Weights of a small transformer language model.
Size: width 256, vocabulary 3979.
Architecture: LayerNorm before each block, some layers without attention, local attention windows, value residuals, a smear gate, an embedding shortcut, capped logits.
Each number is 128 + 32 x the weight over the matrix's rms, rounded and kept within 0 to 255. Layers, rows and columns count from 0. Numbers have three digits each.

# layer 3 attention query, 256x256, rms 0.0673, rows 211-255, columns 0-127
111145139134065109113180087129101147125153160137104193160106131116108140096142170153138104138108122149129161126138129149109147117105104162122125083133099088060129151125149108141127145122093154156141124112125112168158116132130103084092101140190109043135127146072156155114140097191137112130105146064118156124106121092154110145101133164196128096146139115132128151132146156163118176127094
158095158122158164110079102135123118153165118131126077085113110098145110166136164118135148120144157152132104113149119147149114135139112143123144147118133170119134117123109137085117112091130117153120127135135199155121132153136122151208160072080162131107121148158139089146123180128163142201167104192126092147151189111094119093174131050101134163109148141111164112132088133140115089133107
135143129119120110126174101112110109166120123168137179088127153168091143140126105075137140155078111117141109118131151084146123123105133155135136132124152104170111097122126175146071151119129103104091138142078130124137134154128127073147086107163100137150106199170123142125150126165165113111121143163155097117105131119116152140123100130150140129147134123115124113152158119085088135113130
189115103176177146137065154092146136080143138135153145122100058100101127117136136155133132072148157109080153080142080133130109151122169129108126137145135167174132121106084150153133100133104159113142144131145153142104178102107100097112178120087151195097132072185132125091137136061137150163137135165117121152122181116123108098091130067150132143123129147088169126150143089108118078138151
065106098096115133169155070156145119163151151155128156126145123152164110150124115146113093144143108176111140115145149127149145101121111109133145156148133098123130090123119137112136112154115138101125112112082126115160083165123109117133119102145126108108071103084148159152096134209125150071110090145112107112100130124086130137155092197102143140138125102136077142095107109102074175101049
102102131146135123050134097109095166127172124145207118127149134128112168129092163118120150118128090128176116124083140108173129144100123090083101110181153131140144129120092129165119161143119080095155179104138153152155141126115118156121099122169129125087111194177113105130152106171147097106145148164152064146109116131138170116129149152210059138167129133118126150138130067124140078099168
126112112119165131082112124111161164063142085133141071140126114078162096113153168151128114098138102141108126113100148138165179168142105113097156149169108120108159117161109112139110161143132116119114150116111142154111127063151132158118124145123141138105087095115147100160102122117127139097151093109168119119103132089116094152106142097155130149161106145104104145105158118174116150153117
123172103143102106114168143188141157163169113119127107102149163118102148122162118096094103153122089172135178149109115107111155169116093133078117127104115114061152107142124182129140134134107132115140134143109142096130113137120146134124096122141115129136112137102131123109139126157108127096107135130162128101111087120119141153117100160153114051123115135148091143122120145174120163099096
091182123136123087112117108107141134151131149152119125131103143200113101099134102076135129062089139140110129135154130094118116145146096164115117118109151133150137115151072156123123106075158126093114118166132130130096115136121154108122149119128155174140116110109099140166119095181148167113098145125136132143118131147116077118126090192125136121097137133141120149124128201121143139069070
185100078133116136098082150078115159146138121226113139146094143116102179131102081134136179130123122102144130082174051106169093120116128112142139146103156148170104125122101139109158093085138145097120109111157170120162135178128089138148147099135137110155144112159113143067131135155085131155123177158106110130148176162190139199170146130106160092137181076141141092126160124101100117146104
112206126083139053109068089118151199195115069130044111130075146146087107169159133180052128132208075154126152214058155141144157163167087141142106155079095155081151124140201090195074210172090183076115138150047077156107050091061202128119173150105123111138168136065091138180067094027124123096095059047139144109126145041099087154073107133189179132127080199146141159119189182175131189104043
226150129094127144125163137150108096111147126112112133112088154079129105143155199170111139153196104119112151125059144153168108120200095098133171090091071107135085118113155155130095126111094150115143169114120112118162125145121112166101164128126125083130116074139115143092074167043142097134133166110108105152114076170171114194125149148087147238108146108099110170168071167127115152163100
086086158146127112082138143148116030106108137158178155132126054113206123184128177116112192142129140065084147057171115137101141103129153059108130119162176136150115106096120146109195160073181060109140142099167173138126254112149086130196144161105086185087124110118103154089155112147188105138114144159134147169135173113104131147164161093107116109162121128159155115103137083144127102163169
133185173115140136147107070163108126128165108117115101152102174140104118127093121105154116126111162163182131163123159104168103120205110155135115140067061131109160084121123135174138148138103155129127171128136115089136121123130107076143152137105121078168160112137116155124114179120121145106139167084106151105166127148147146112130091156135090155139138144145076161114117138133087162104058
103112171110153152201134125129122147110171169149105077059064113115106144147116138120146078166149154171064137134144127140047111101130115160150138063047097120178161094118135182133103142154099161128113190101113119124079155105164086076132096100148114188128108039121169170083146134112120139076109151120075142123180151163139090140097144077094110056151136112100067160166146154066095142092117
129166115135127172166172110187138130103173128123133144072080129144115177125173183139145116098174097209138152188119115139095112115167132148163149120093055097106171109179130144162130135128084188139072143099150111090146150157101133176096122113128105122188141120128120212124056139093121128129109194107148075139153131171131116138091120109115085128127180073096074188126104171116048172111058
097084204093137126092087145124110101105150178123155120133137047093130095117184124204124153128125119128193143121202133171095137164098155115141116097136071140062195126212110115054136101049101110117074152127210119105154160105128119182132147111119122128125183094099150146128148170157121191182128127144178118151164151183104065136119060034106074146183138120140086134084187134159125138136116
151152171071113133158174106142140150182142141140070111105155122164094180120154121158063138137120104132138135178102158154093145125141117148137108136065084094109165088138156124120119132139080129126131136176140095075116094118080182108138077148131125122164165182102128156126135106077131106105108095101127127142119098154122111128153108154135139106136066132141102090134151180143103181135086
114137174120112147124121125155078135156134155184122123134137148208045140095197081096108162125113124148150102155141115155111129134138119157091104151156100147101157143108109138110158089159115136169116053121102112142117130089099110116149075160160094113137156146130138119129142112120126117122073134129121104121106141161145120121154159168201085079151089124118107074069140160106145164106111
115171145156216133156050087090166156138107124143089121076148125056150133098087158182137146135079124090108160119099141117116166122087125200098124168137129184171146149073154186139093063107094093108138177121085127149107099145149149083200123101118178099107079157117064113113155121114114214130116099152141151127082152109129153098189132121134132197164087118112184098112102074153106092126145
117140104115173145144141126101140120068125086118160062105076074092172080123103139125107125163214116135069168116107144153102132127109112080118147113134113143161140131092122141139115141119136148105113166127168134135144155113133136189146148102098135138116115096110147103126049144069157099157126098127121136141171134142119061139092151116101202176142117136071102184162113135140157097122103
149151121117145147104138174050058127077073113081136129139125128051115117160128166203182112148154103073116139133138149104110150143133088083094136174064154085186130101135168191103125130124137154127185180130127111190115150151090122137147183066106106112121122123159136110129148189067114132176117120174142078112225112140112117189071118099085217180186103162138108153125142126156171086216128
159121188090087137143126114138101151131146172120107051120154064138161140162107170169104163171150107114098210124146182178059127155114137113129197137154162105142123140178143119074157081140099157100166116140110128157143093118069127174107092149102145145106185144125106109141096109096123150111172127100173101096167168135083127100120126111093110151118114143107145105102139079174097109143149
191137117084096136136170099138152172145165147141048102099104148168113143121173134122109119180166136166111114171082119163067103116169097130140156146102064085086095137143202167143151121166100129126100124131156125113111092158077125133071105168149078073227102129154129135145086104118101137061150141076144121104103083144201133150145074125115088132106148087109091151139116147128069151133073
201068126159144163168089144168123096172166176156151173110122133118171131098150156090133174108145165191103124108184161134116112074135183130155156100118146151175093199185154149121130088111120125169091110091180149154150174113102127142113144147153142091164060111205178128096112064136141148141209171118072160156107060176160175077095136101076096077063190090079111173193116110098083136076146
122078080146078153080164105103123140090081117129086140162204154164153100120129082121120101151106150098167083135085179067134121100067128143124123133153116172162142159096148103098133131123180119097124091099194146128156053101129127117117100178144179101179051114136118193140164071167090092147147125148179183136076104073152114163144125087134176162051149140132213165164107128119128107106201
131113127111140135060139149107132104119122134081152115160168105094204064132128177150185134144086091110164083106145153072113145158108151120075150170214194125085150135111132078081116144118144079085169135133138186161089135131114133150120114107120181146055137196127111057120154198158131121212144134162179159119119171094065167088120110126085172141155101174154157060145125079158154110177152
163124148139134172141158112131143169101148150165125079102110083095120148128152171133115132133205124142102194126098148141074106139144107088149130098109061103151143126190131162143156144151159132148067203059153120146151152127084129156107138082104097142137107102109104160131069109049124145100121144137150140150189129141163071178130116073153181153110110126097084168074103152115099180151106
161112106140087172174146073166125154149193155193093160110158090125098133141178121118114134186112133170112155145122134180059120135160116148209075074057133072063144088180155171163126117149112133134098134124121111135139060128111136058105169144146158038176115107139128116116121061071079112130134131044089123102135123164180149127140110161144085085122101113109124130144156133173083165143116
198096049143116130111099116093100164136104131073146188139153120135168022125186155147117133158152139163117137103110120111162137134153135105199100118164099112140106114124159151139054133121184115155179105150158121088141099121141162109113149107150184076131120127125130102159124061081132065162155113110142218098084140060157148165087102099165115198103118107118170174183153111173163134192151
150148144119123121208080119084125255119170068162049044140093056114121153073104185159082096142244073136113222232053086186138229171136098088166166115008057159076108150154124160211101139154056153067117175146051101094097095117127195134111217100142166179181145100129148099178000127000079138169094076088183076113155180175178021207049170145187155108155095140136124155044204153193081207175086
219178068152126072109152079101118161083126067099119039101122113132162063144153117188146126169155182114093083132097187167090114138095128125130123165107129158144084115174160139090119187219125108111151146118087140217101116087147136167156109191129085151101132063107116154111122098096129112142119087109143158077089166147083140166099173107124164107108092118109143132096157131135162145163157
148153092141109126130180083106164080137126138096126052118145107106228062076148171138102126200169122156035147148084152153149130132120151123186193129179144155081112152129134107093100087076133113056164160120085155110151111119137137214093115129152051171071089160091114087159081133094136102122161102148118152148115125119079154099085141146112182187090114104083142113134072117123130095147131
133095199131127134148080114112100138150160101205153151083124128127123141100121142083163127115072143179108137168096079127147112133123120174096186149122127191128138141162048173187123100196118170144109050117102174120165110122106116095104144106142146150128060149162167102106138080199130167134155120075087116149149140141170173074109089186151077048106166113103153136198158141070105116047123
128126124108127152097193128132111079193110180093165103100076152176100127089124157140140172154111107125092109140117135116170145117169140137132080063143133097128135155096096099098170176052100130082140117136081145108171140190139120181052106155158146075124134139160121113145113156151130075111149124074112090125141059088127090141103039121108128163144136090074080113175128169110148127110117
150137131135130108090120117075143162089124065147125097133125137161168076202116137172120133162109141107094117103116131185153100159162082102122128147149167146157124122114179119164066140156064119121203186116053137157098100068089136117176139099115137142112133084121109058149111071114132114104163147082150109130121165146101169149100224138092158108194101128124151100077148151180138074199170
175097103162137129104141130101086123102130134078188115095089112103172082162109185149178141131155102118085144079121135133178105107133146111135167101122148109124125149117145166103103121089146142126140143108125131167155146147147119180161136074092148105105124108166123104121152167097133125112145138152149126112122137158097142156110161109041191198119138091111132137105117049158144076172178
135149189105168106156124170149140178123163162159119095082114123124108192068108193131130127143135146178078166130160132190079127116062146110130164123078035147177133182165087135155142095137091129158091148132119139120143193124145107115099119130178150086125137113158168123090097100140095154123088163091143083184151129184162099130112114099162073099127176102146069146099170140100105142151103
173159132168071165174137160185146185069202099166135133138097144161097104100143127149066120099095144147137094184137084098134108122161089156148166183089148141075156131174140135159149124220111139141088086159147140152108016160052181065104179083134107133177149123135144119182098131133086132106091133188175094147127190089117134095156140128137133054111121132133182123140096107153104121147131
159135088121142089140178063155192120203122142129108124136151151155167105091124111108169158114137158205081114176126115136126104119159141139098205111153119152134094159151088061142074152103130130140135125144130191102150137119144147169037041173141079149167083200144167164110140084196130076128149118111156190178047041125124151142122098157096136170086157099111185151119055203082106157096136
158143082114125143127158102153146089154146171084100143133159076176184139137120141068113134209094123132119068112114204107127121111156125182139167076146159107089112127077153120144157079129114091136124180170169090047122084190077139042082134082154169208142147199067145191086202155176159106100126185123137143108093099121113136044107119125082102138118103178074140115189075105117090149061153
131138050099139096106107165105149163061131092193148069098121123196120063063178133105122174142188106134087136151147115199168131168136111056111124197127087120097109131172178116117080193120088100063188154133145173143148171125132118230119180146082066160128154101145152070163047119130074090083155124082209054100159121105124114190063142124132235188112143105123141135038173144179143136183133
113150104169150096091083128115143074106106129132198181140166151064123063195118110159162125124096155091170094094124130063157142126098156147095143177110201158181135096087122120101122142077164073079152133148142129105133131150146121133174144096112172158056116152112096077162190215166152142178130126191100154121166145104106158061160128153117117164162094159132127121123102104115173079126149
148132076170158112165102122136147169107148101064152141152134160075162120121139166088161131101155162130165105097099130111193132082103167117133155111116125167137111155098127142080069134107203112160116115094158173120119149119177124105176149101083175152111073089129108203098135119140181115153130121150144141154123125148166110111125157097132161158125168098133137161130113111111186111093185
155111121166140114152099090171097069178110154123165159188153175233128129161111084132118165122010169086179032070147147081168123094107186138163081127186173118140069130079133067103102128158144125124184050104097116120155135071170138062112053184129204117123087172107094181093240171137129050085149129125085184130085129096134219089172136173097081106083156127102104159211127082102116091125193
# layer 3 attention key, 256x256, rms 0.0655, rows 211-255, columns 0-127
120123139137090191110101081102087161074099088171085113157132123104121107148098155157186120163111108130100129147131159198180137097182113102118083126125128105133124146127142129091132132159118132122134161136074125085127098180085125176131148163119113134088131146110189101116086099127150153105170126169113076104175109161146128079111142109162173107120150065122132129117161108134141092169147
163094098112146128146145183175156112167138164122126115136152124120113143114171116151065134133146090121113140134122149055076118137095126162086141112138148128183134126068149121142105155077129098095094148128155149209134106074191114085139087100177169096104122123124072165150169113076140105113095112116079170153075108113148127149197133135143146154158134104137104143170090132153179180143148
115138104132111080146144145141158134156170136110095130123134162086177156098142145121116112084138202181139133147135102083134133117087093124158126102133124123191124144138101121150099161129106136114124162151139152121127111144167127097083134156186133072194105089110162157132143134164107125115073124144103152134093066136073113110152090156074134087144156139136106160161110110117153182124096
110067085100162139125111178141138085146107138108170157146117143105112102098155130138093097107137094131115103136120138080053109090119131172114137137125127138122135099092181091106140116093189129108128118126160114092133162092169143150172161111103129129062129176128066154147150161117179116169098119139146188136141177103101172123225158125174101138103137196127159133131116073127187179123182
125121130121138146169132130111115120141144183105087104099134161115161132098097087120085085134139147160175103162083112161188112151110160128079093086129071146167153057168081087094117146163126114109116136179146132138156091093141109137130136136110126082149162088117181123104088126133056138081106162093140155124130088181130090060064163116088110146165118117155116136109122120146083126092122
136112108111113129195154151166126108164132120144179161143138132115133147074160153170084145119168138155110126093087112082141139103109169159153113107133125140123114159093150118154189075101108162065113122151117114087168078110134144133094139143137149115152149083142127186110104120096154096083097170112097169143091171123128110131144112128101114130131126196092136177160060142091146178099105
105176104126098102161108110150096209136089081173118078163128113121117042214069142144172111154082121120119143164127170179095150212105083121084164140087124110086163165107172168133119180188103090124135143159116114127070162140066154181168132170119079114092145145116123090141149144163168183084137102115228143105181141108073080096071113148144140063173069178134148127075180141151143121150128
103115073113119081179148147125123154126117099117114113164134130142179138125138128155101095122138070127096107159071113156085176099148124117122118125109125132160126133135119102149136144131115061108126126136098087131091070071134187106180171105138146080097129130146137120155099167100066121123110109102151150118109135102143070132135144146132147142156109178122162159152115163146140126115139
146128133106081143164158129139130141115141137124134123125161119171150147105159085061111128146096096151183115139103185135103119099157109078125116131121145126112134074123090058183103049134126102128139103154109103081180123151125139135115115155122118119169170143133166142074141101171083120107142172120193107110152122134133135146102142091128135133150134101119163129096144147108130111152119
166079139145148172076140124078129080142126145114086190111123110149100140105105123055101125129168072132105110158176118116083112136136142141121133114121121147148143132100075081115165136146131118147092162124140116117112168170162074129134105112135099125156099154092142105103113125153175108079126153135055131173091067146174132102164113095101119165130140136142103100097157118115138170105147
063130098117105131146134113138116131095138142132134100098158117150154124123135106123179100140115116090114127157089191108138178122185109118132122163145161136130143092115104088142148127156083141145108129153114121113158140112107168118157110154122127170173154121129105140170105157177115113113153136105182101117148150067120103129120126162126118127150130143105134089115114133127095106130164
104184133089206144140067065137162155173136133123150146069077108034097130116066151075163175112145146179131148149133111139165108148154162107162145099066126155145105100107140097159150146133126145143073180153126162129084224139182082147095155150099135151097142165134087141091103102098135118135129145105105122114157155210167106094110136158164091119121139103127069144048142187119086152037117
122137118125072132112125150162126125119173161150177138150150144119161151127116090148108063177136194108148168091140152126110161095124110096148078089110134106143155083080166229178189149137116150147113158071154133150136106146059145117185141168179149101129112156131125120106132138160188133083155218155115111154144126122129149157149128129151084057134144105087120189130119095113111116160175
106116125169114133171154093154169106218153181118161107137156118107158154091147144085116192028073156159133099064133126133146132083160218144154105095121129165141164134108124066082103134104168142101147128138096135083198130165142077147130136124126149092164137142184125166141135127075165112215109100130099147110096163134141155153165078078087094100118131153124118118106136115077134146097199
104105176103142139177112116084132102162138155096160150154094088150120121148127161128120209123109113115123132115098127110114145088083133171127120112114147170147145130113127121117168125113134137094117180115111171127112150123107109185119144124154138118120108127120119128183130169129131140109108082128150104145152142139120154117126165115143103069098109133101117110121133096080131114116115
148157178079173148128143141102134058214120184106162131165103114083118149106104131113183172116126149190138129133163124185099163096139180137100191142116082160122164136117129076116135120124110141164091110156153102123080152115166129156105099164133162110148154154124102141146122163119117138136082125112128069140093159154154080103117096154080086138146149131091074121093124091145127167108097
139099207117151096097080134075126103079169173141110143127150095137096159103106134161109148122100144158141174131171111116065184178071116085131109196139135094117171120141067152067149041130110112112104113165155170091138104133128160125145095112197146074119147054139139122151136168146165151148087138096148123136126139166127132074159046104119112118084149063155191138114168086147173131110083
150114144146084090163157159142135104132180156099128125137102152188135145134132159153105082067137156120101133098112100081152142116091146161160158119132129131160116190101119127119098106093151149072117080122111113133190099138136105098145122097118155096113100161131184142157134182114075077163132146106110124156102143117138146122153105177113133149087168112165154099141101042109126164111120
137127102131086104121121134127132123134171159127149154140139115176156140128116141128112129132141082150178107125149172118086148134115146104134145112115132182127161107107112070132109073125167111111134082094138160133141160091132146171180065146144108118121148152094128152155130135155110128167080181125162112168132069068101102097180189121114104092178130105165137139138155124106193153096155
111141093171153119099117117114198135151158146139064125128156174149175091123102186118130108185065132112157140206178196091071111131143121154104090133166092099123133165161142113093130155174110102072162169141158094072103142169112194160188125089069098165101142116152080091152138168134154167149088100085187099134160084117103152172135180111119154154117087179151144057106137140164116080082169
143181124093142125162099146085143111125163075117073078140103122090062120134029107105096105143179148093082186194109129161155100151071126110178169112149092166143106172155137111111097159188092149090118182143130120150058116129145094190169142174130164163115116171106127074164032058068176128100154062064167092063181086152207123119076178158131193083095102156152092141068152126160106142100124
093189124116044151125170135127094155132131112139077101127145151126094104142111146195050148089182114093094169121075088159154146172158070116134110085099095134114140165100143134121088173111086150117136139138080111093144122096153139144119218135119165118189174118122173100216136122066105134163124080050186095090081096114142105168079148153142143159122101130127132093146169076201125131168110
146157096128155113181139145134130093091161098126016106146098113154144141116090147127039135164179146108085185135146120134086113162125124074104136081152105093116105103162036161145147052146108148092126112142125141130170042141129079127136122137070113107156155161118108170074128158107104134107112143097172118096178114119117162112088133075129097123067142122167166142096171080114128152196165
168165102099162136105112116157160113184102135094083115115100136130113167116116117057103136119175160150130166110142079126108093137094153130115172090121081127183112136082136167142096109085128165143128146111159210115087136165103058139102115120130155095151086170144143086113085118099128165127137142126091108137082154137166071159130122184120133165064186111159100096125088106108166189096164
139126123132168167085123122110105121163090138125143127109156067110075117119100133099127149136108135149113099151183119142122142125104141115099120139106118096135143084151094139090150182131119132159128145138102170098135186172151106147148119136115087166134083086148092106084130130141164164097123104137086122089131150206166127172126156074144100097110117162086120117115163197182128130121092
147110079127116158119115169111129119099095101113077109128131145126157139148143104140180105224147131054159121081059140127158065139121091163147122111138072135128146156094145165116018090141133105128105164141125119185094142150089070070087143135092141168136116109119069071107132088121097101107199129119138151079063143134183117146102119115139155161127122116096141147168085170167098106092148
087117102176122125148139094120108106080144132132103133154153144150163083113142131184119137119132169089106117117073110129181179161098109156154098147125164101070095131150163179177121086173126107112159157134135128169170094142101155130137133130144132106063092177149133118078146147116167132192140138101095158133130142071119176122110120117156105139141156132103138153145110135118098115174133
118232144062124142141138103099158124177131105116108068115104108084097123134093159126098048130150051140074187173138156166072117177119059097088190146124071137096192121120143087104089180180112116181074148163083125139061126091144191121155151194088116173119109143050105115174119073110109178084079047120213094101141126129129089156095135116086147066114018191126059072113146117199130152133083
125177141128167105106142068142075117171147166123094131089129083181121130132126198074131181136134099152121107116218103108117147165126177177096127143096085112143122138101129115132192118119131154148124122175151132079094133149141068145174180079130111118109158114102076094094172141103131167146136109110125098076151149099174093137133119166132126116049119143146152087059125106093150119127116
128142105103148144112090092091081188071129035104107113102113129135120085106105081123177140195162076110134149153120096109115103177137100146082092146104128064138092096127133218180084116103111142165139152146121112141088133168139092119082166132111111067108125153108093104075113115114185068106136121114075127062103096103150109178071113174103125201191118111087158123201134145199111111127085
123140137082134061166165080134156155124107086135098104158091064102124120124104138132072076168143015134085148197093170150066130174107155116127202107119093122115135152127114092119132140148116140083140090136151056109101080097118140145150121133099177114166119135055125156176101133090114102144079097129173128082103098111103069158113138142127203133120120135153160143093170114155155174098102
102109101142116105139187103162088110116102112156121115125105136167116121098156114123171195122105134117097147042068157101161062135110112114114188116147138133114093164105208147163129089111140159097128159113142098143139135152092094109085092144118121157153141130149134105090093154102138169115147165103101139190106144133122147115163155189140130176123190084117133110142123073090138168138137
165110115128144178120137147133150137068133099083068068098091140126165122052108091084113128160168167189118170134081073146177124161107119120140174074164137142111051170226158173225129055113138181133150194155151131133134117198190123158087131144143075113086082136155170146000041091097173105089152147139029125154180174151175152161086168180210178168104201078148204171077108150052106184127155
092119133147140128084091152124156124134136115143109168080128115098127147129110141081130128090118151143152105145155189141141149129141145104127140123086141107118159109115089151119153113173122087129120158111131165065100115182149124152180196116131108156127079138136109152143171113116145157140101095122102119064138142142113093154140126065093081086114079184121166120112080201127123138143147
188079129191129128053094204092130080128159079137149145063087149143085154065166089098113150088133077174129116112141050126184138148121143124146100114137162141140107157160117148188154058085119144150129159105144163128110089138192062122087115123139168128151121100159172123026113137103118076122150185103034141141138079176180112103131043192149153176175207113163118201172139134066067121131132
045143084062118130121179091128168140123095094135061099136141142157149097170113119106038138170104119156086154132148195140106134077121089081132189125107177161130130106174142093173103173172170154107170122195133138106170062136039155187187102172087092169175133204129094101116158096128156113116122142108108138150106087132118184176066185106144088166176092167213088108117181087114127142153154
101147134121186222079125104111123148114090121157123129107108128111088094156121106139172152169114108128127099093138087139156128127179122105075114122132120062090100113124148173130156164128112172160139204118128193166100105181169103132119145142142106112132118090122092091083108135067156141113160140135126117126180119152157177146102127112154171162182120104148137129113143137151084135155120
091128136097132157079110138117180140146177107110154138125126119118098146130086158135055112132102116160135134185189204138037150145122140069114112157096117097127172104145122128102137142141125144100127125166090125098129144151135166155162165141152172131112136148092119137167137156133149143096069094111161110107152133094103113138108095089130075049094072128112074061097139142120143144095118
159135123118140079166118146128124149141062110153088097111122107112086111150118155151109092142092133148094153127119185174103157136120091079038134139069074137117155084156136061099095176126111093137120113159164080173085142091083222109115089164072085097145152112145110167157159164114089139164115092094123097109087144059142091141151154101122102093083082138141124166089124201198146144177079
154048105190150191092094135166139103159133095125174138137140124052143130095081069088170171091181146144095109083113094115154104096211171121151095120184167173094090126156089135133142132090107103134097190098092152171112178195214112087048116045159135117064053159148160147076114099088180130142149129212074198169096201100129134091137080115047121163084101135118118186128053154085163117094168
162072106198159173136085158134114118142178147081162191133086131120138174090107164108169144135105220129138141101126039088204128109116187186205032127145140125140090128129129196126185105125141107092150173136122134117144132170066077103092166053159161114131103127195146183102144164113144193147120186178099155152155145172178165112108060119098119179039186145091160186143117097046106150163092
165155087069116157128108166127100154087088101168115095130132143141154101128114081119050152109178076180096174164131096160106156217131076017087180143151081088081152148126114102184040164137152232160133161132139141176116096139104079125109081209095146142161147165144156076170097082119127078045116081086099103092100110063118077183116109141103142135213097117129084150102156146186139165126124
123117096127077138110106130127169132085131114155145129132174197153131076164172145149142139129067156112166099098125176125188164155215109102108097170120114083080104113179188116113156151107126073153200135135124105146179114131080195144169165120108085146129191077173105131165171153159145159152140195094150086077153108118096163134135134147134112121150123179092144103136111173138103113148131
131140158158167164132095147141101165127105105135189125146109125119094099138138066118193146123116160134159102100088131131155119113138137142120136143118122098110129128114165155071132189141136068160107144134101113164114135158145140123126175133092143151131096101151063130105123094111144128114162087139084119138153168159131125140112079082128144092122089155099055114149099156151097133084147
139080143206126115146137126171057141078081186113153170087131160141150134171161138125194201087049201123130078027152100090147105087149191150144132149170151120129080103107114167126142066090162118088133115124144157141163121141122048090120118079144119149064165090134086135108187165161119137183191163163083191181169165139101204103131103188108076187132185093119131117149099068074143101114138
# layer 3 attention value, 256x256, rms 0.0595, rows 192-201, columns 0-127
141160118128151155085121127086130159101176088144127124133163060083132115083141165147111116064109106115151133116108106162115132138121091106125124172115118128148148127087098095132129105099104120119106097109054148116160091156118124151136171161132164079144139095144146068122120066142160132165138119177134123113115161133133127173134140148148125161144142116144129125165110165078127124143171
106155099135134123059157162138168119109109114128164151165113175100128130110171124107118152088149165116141155148165120100114109090110116127159133115135162105180146167115115082125143130063145112105147106119171135099118149120168137137094115120155133176154133156145121145119102163107142097170079157168156124101111126109091092113210132143060165114100155115118092108146132155125164111139122
145135063155151106117140155132133078128144154086130149123111128156153123083138145134150128066149130083111118120133147061146108144115154133157154155141121143178115132143092077137114115112167148149163104114136102132126154103159085144105143150134142122110093155121113149163115142111122112209101106133102179126083105152135134148174114125066089136121166152115117110163078108140169134124097
129093096143102128091097142150130086122135144112135138179140080155167105078168107112151098107150157069112098120154148125133106097153126128135126180130163113119134114116135134130051122183176126111142127118109129153114123135132148128134129142112106091113066151095104152102119164116115124160107090152121157106125162134131146129156120141129124138103108111132133131151102147147142139120136
141133110136200131069127107142100103105177137098123160127104087081106119106149105126095176079154174128134184147152155128076130117139110098119169120121079140102167097131121127126173115069127161091093109143178153141140153114180144127140140126147158059187086084099147115110092137091109086145103154111097144144147136108108126167167088116067088152097149130168117130125089175154145166165109
071131197101174148083080181168158134061134133103140111050071131150098110159085122147132127086135142123183139159133170088165134130141161152118116071120137084140133121105073153160128104091174106153143077112194120094146130133154111144109086162112033072129154127114179150147140166108133096087108108153183121135151154145136127113139186113134126147167127150147141171094142099115141135112107
127141129125144169150138123094120117130110102109158161076116133127112111143143152131120162138107122123123145157145103125105113114172102098107097082146095099082154161128134186107148157126104085118098135186140147080149120136129135116093101132089104190163164090101135116136119117117182149106132114120111085190149121125130129125141129119126116139141132119144158117122171126135115115131116
143091086111146124103114110123157167055170163118137033199166175109153120062121179118131125128126151152112120140106142172132120110106096151153089182165113118134107133146151119108093134130176129118146093130112095208142090095130092106128100126141113109092106120096173087117150166146103175163151155103148138138160146142114103132090146134109137117076139105083164128155122135110120092143119
100151097134127108088102084128120183149125094101097108176111210114078142122125143124101159109145136124146139131145115070113104146105123128184124090106130080161105162095116186170171125100134088097135120131128105083126147175112106166125098139173116166088161169142151122127131101158164094073138122151097117171131144130135138120104104116124167162083167124148142119171161156112129131116124
140145107111083175143070130101088150081109103138129115147119138104092094140114104133145122116125128109106079136099087219136145150081124114051135225126127171070105141122128073101144150179110136164169137141090140176155100097143141144118131154108124091126119127133171082102143110154118155075158094134127120083132147181115110124088120116158134147114116123123125173087117180148135119121161
# layer 3 attention output (transposed), 256x256, rms 0.0818, rows 192-200, columns 0-127
152126125108101140118144109157129121099100136108167174116122142102147127121114089133151135129131166156111141140143134104150092142151178095082097083115118159145122180102131156157151112161143140113119156121158107158135144121105164152128109135126171138117100143117080165127122118120173130121111172145170135121117117113114104166099166149143129161124108120119116170077129091105113171106103
104149161176181025122084192099158104161109126136169128076129054092134086103143156153122145140158105104099179135103087119115133147076200142117090156144091097139142099116087053158143142131129085118115131179130133089077178094163134166105123109084116136072152091114123100129160121121180124144161053142167169125124132115152117150127138139143115174122126165129144081115182116133161066133169
103099127103169124065067149116124089108129095135114139097108088088121084155123124148105137118159113131121160131161149154124195217123185065148138132147119143108163084128089131087110130073151133085106160157149120109129170149124123141142140113118140093090137123142094108167140148101112171142088145164077142122161150118113097177158134096093145161163105113134134128103128104140163088197124
156105138139136135138142158129122134160112120122122097098104114071084138157091165136096111133124134117141202178150122126130108166102106112097180086137123156105142115166131138112109148092106155153096141166102168112123153135142102143107140096091132144136097132155112082163107135089107181154106134178114113152182132147114120098120106075091140102150164106126126104130122104123141098158145
155088129152103124111120164129101122148149143117136147095132136158104090167086163160136135090140109099168158123169146105153104162063128164154121149092139140112104145142166113115140114117142135122140165126128149073119168080173128167204167143138137161063129142133065154169086146125130114102129084160128150133142072131112147137122156131131130128155148135089142168131095062130124113171129
142106110137125157158146132112165077146167063152081124183088089157098134155153110126159078174130105114132174119143098115159079162130085160136135152123115096150176080127085153121127131162097115129098126149122178118120136147139145057172174161100154097161081138153082141127126125127121133155190146133116101108107122173084130106127117151138112131103180097145148119155109100133121150136172
093120126135144121128114085117133158152122174138158146156135191096159120142131126123147087209107146107142116112102106128154134121123092228124146116153100139165098144154169103145112133135114135132135122098129117111134129076099119122136137153154153125099130126159143174097122127122124132097156102107181137104159116132133132118091123167158124112107124147138130155140157117112102126086129
187121141127141133138150137139063105125080171112108185117085093103132148139155114126046065135111099179157154163134168089103126151191142097091134134105106127122137160133100143141116118114118125114114163099106110154142134173120220125117129126134147114171169139101130096104103143105101105139151155076044099054113123111109120131184163138085099185159137107102123127174135136175102128124082
063073094110105137099170096144160091130078093148095191116168108121109116156104155158150131060178127106050148134127067162131146099116171154090099134142150149153110093087081112132151119124160074142131112144172135128138105131070144091133091175049126091146140140127115151091138100100156166186178160161119105162062184149144090153177157107145155188157111116187118136109122115081122116128166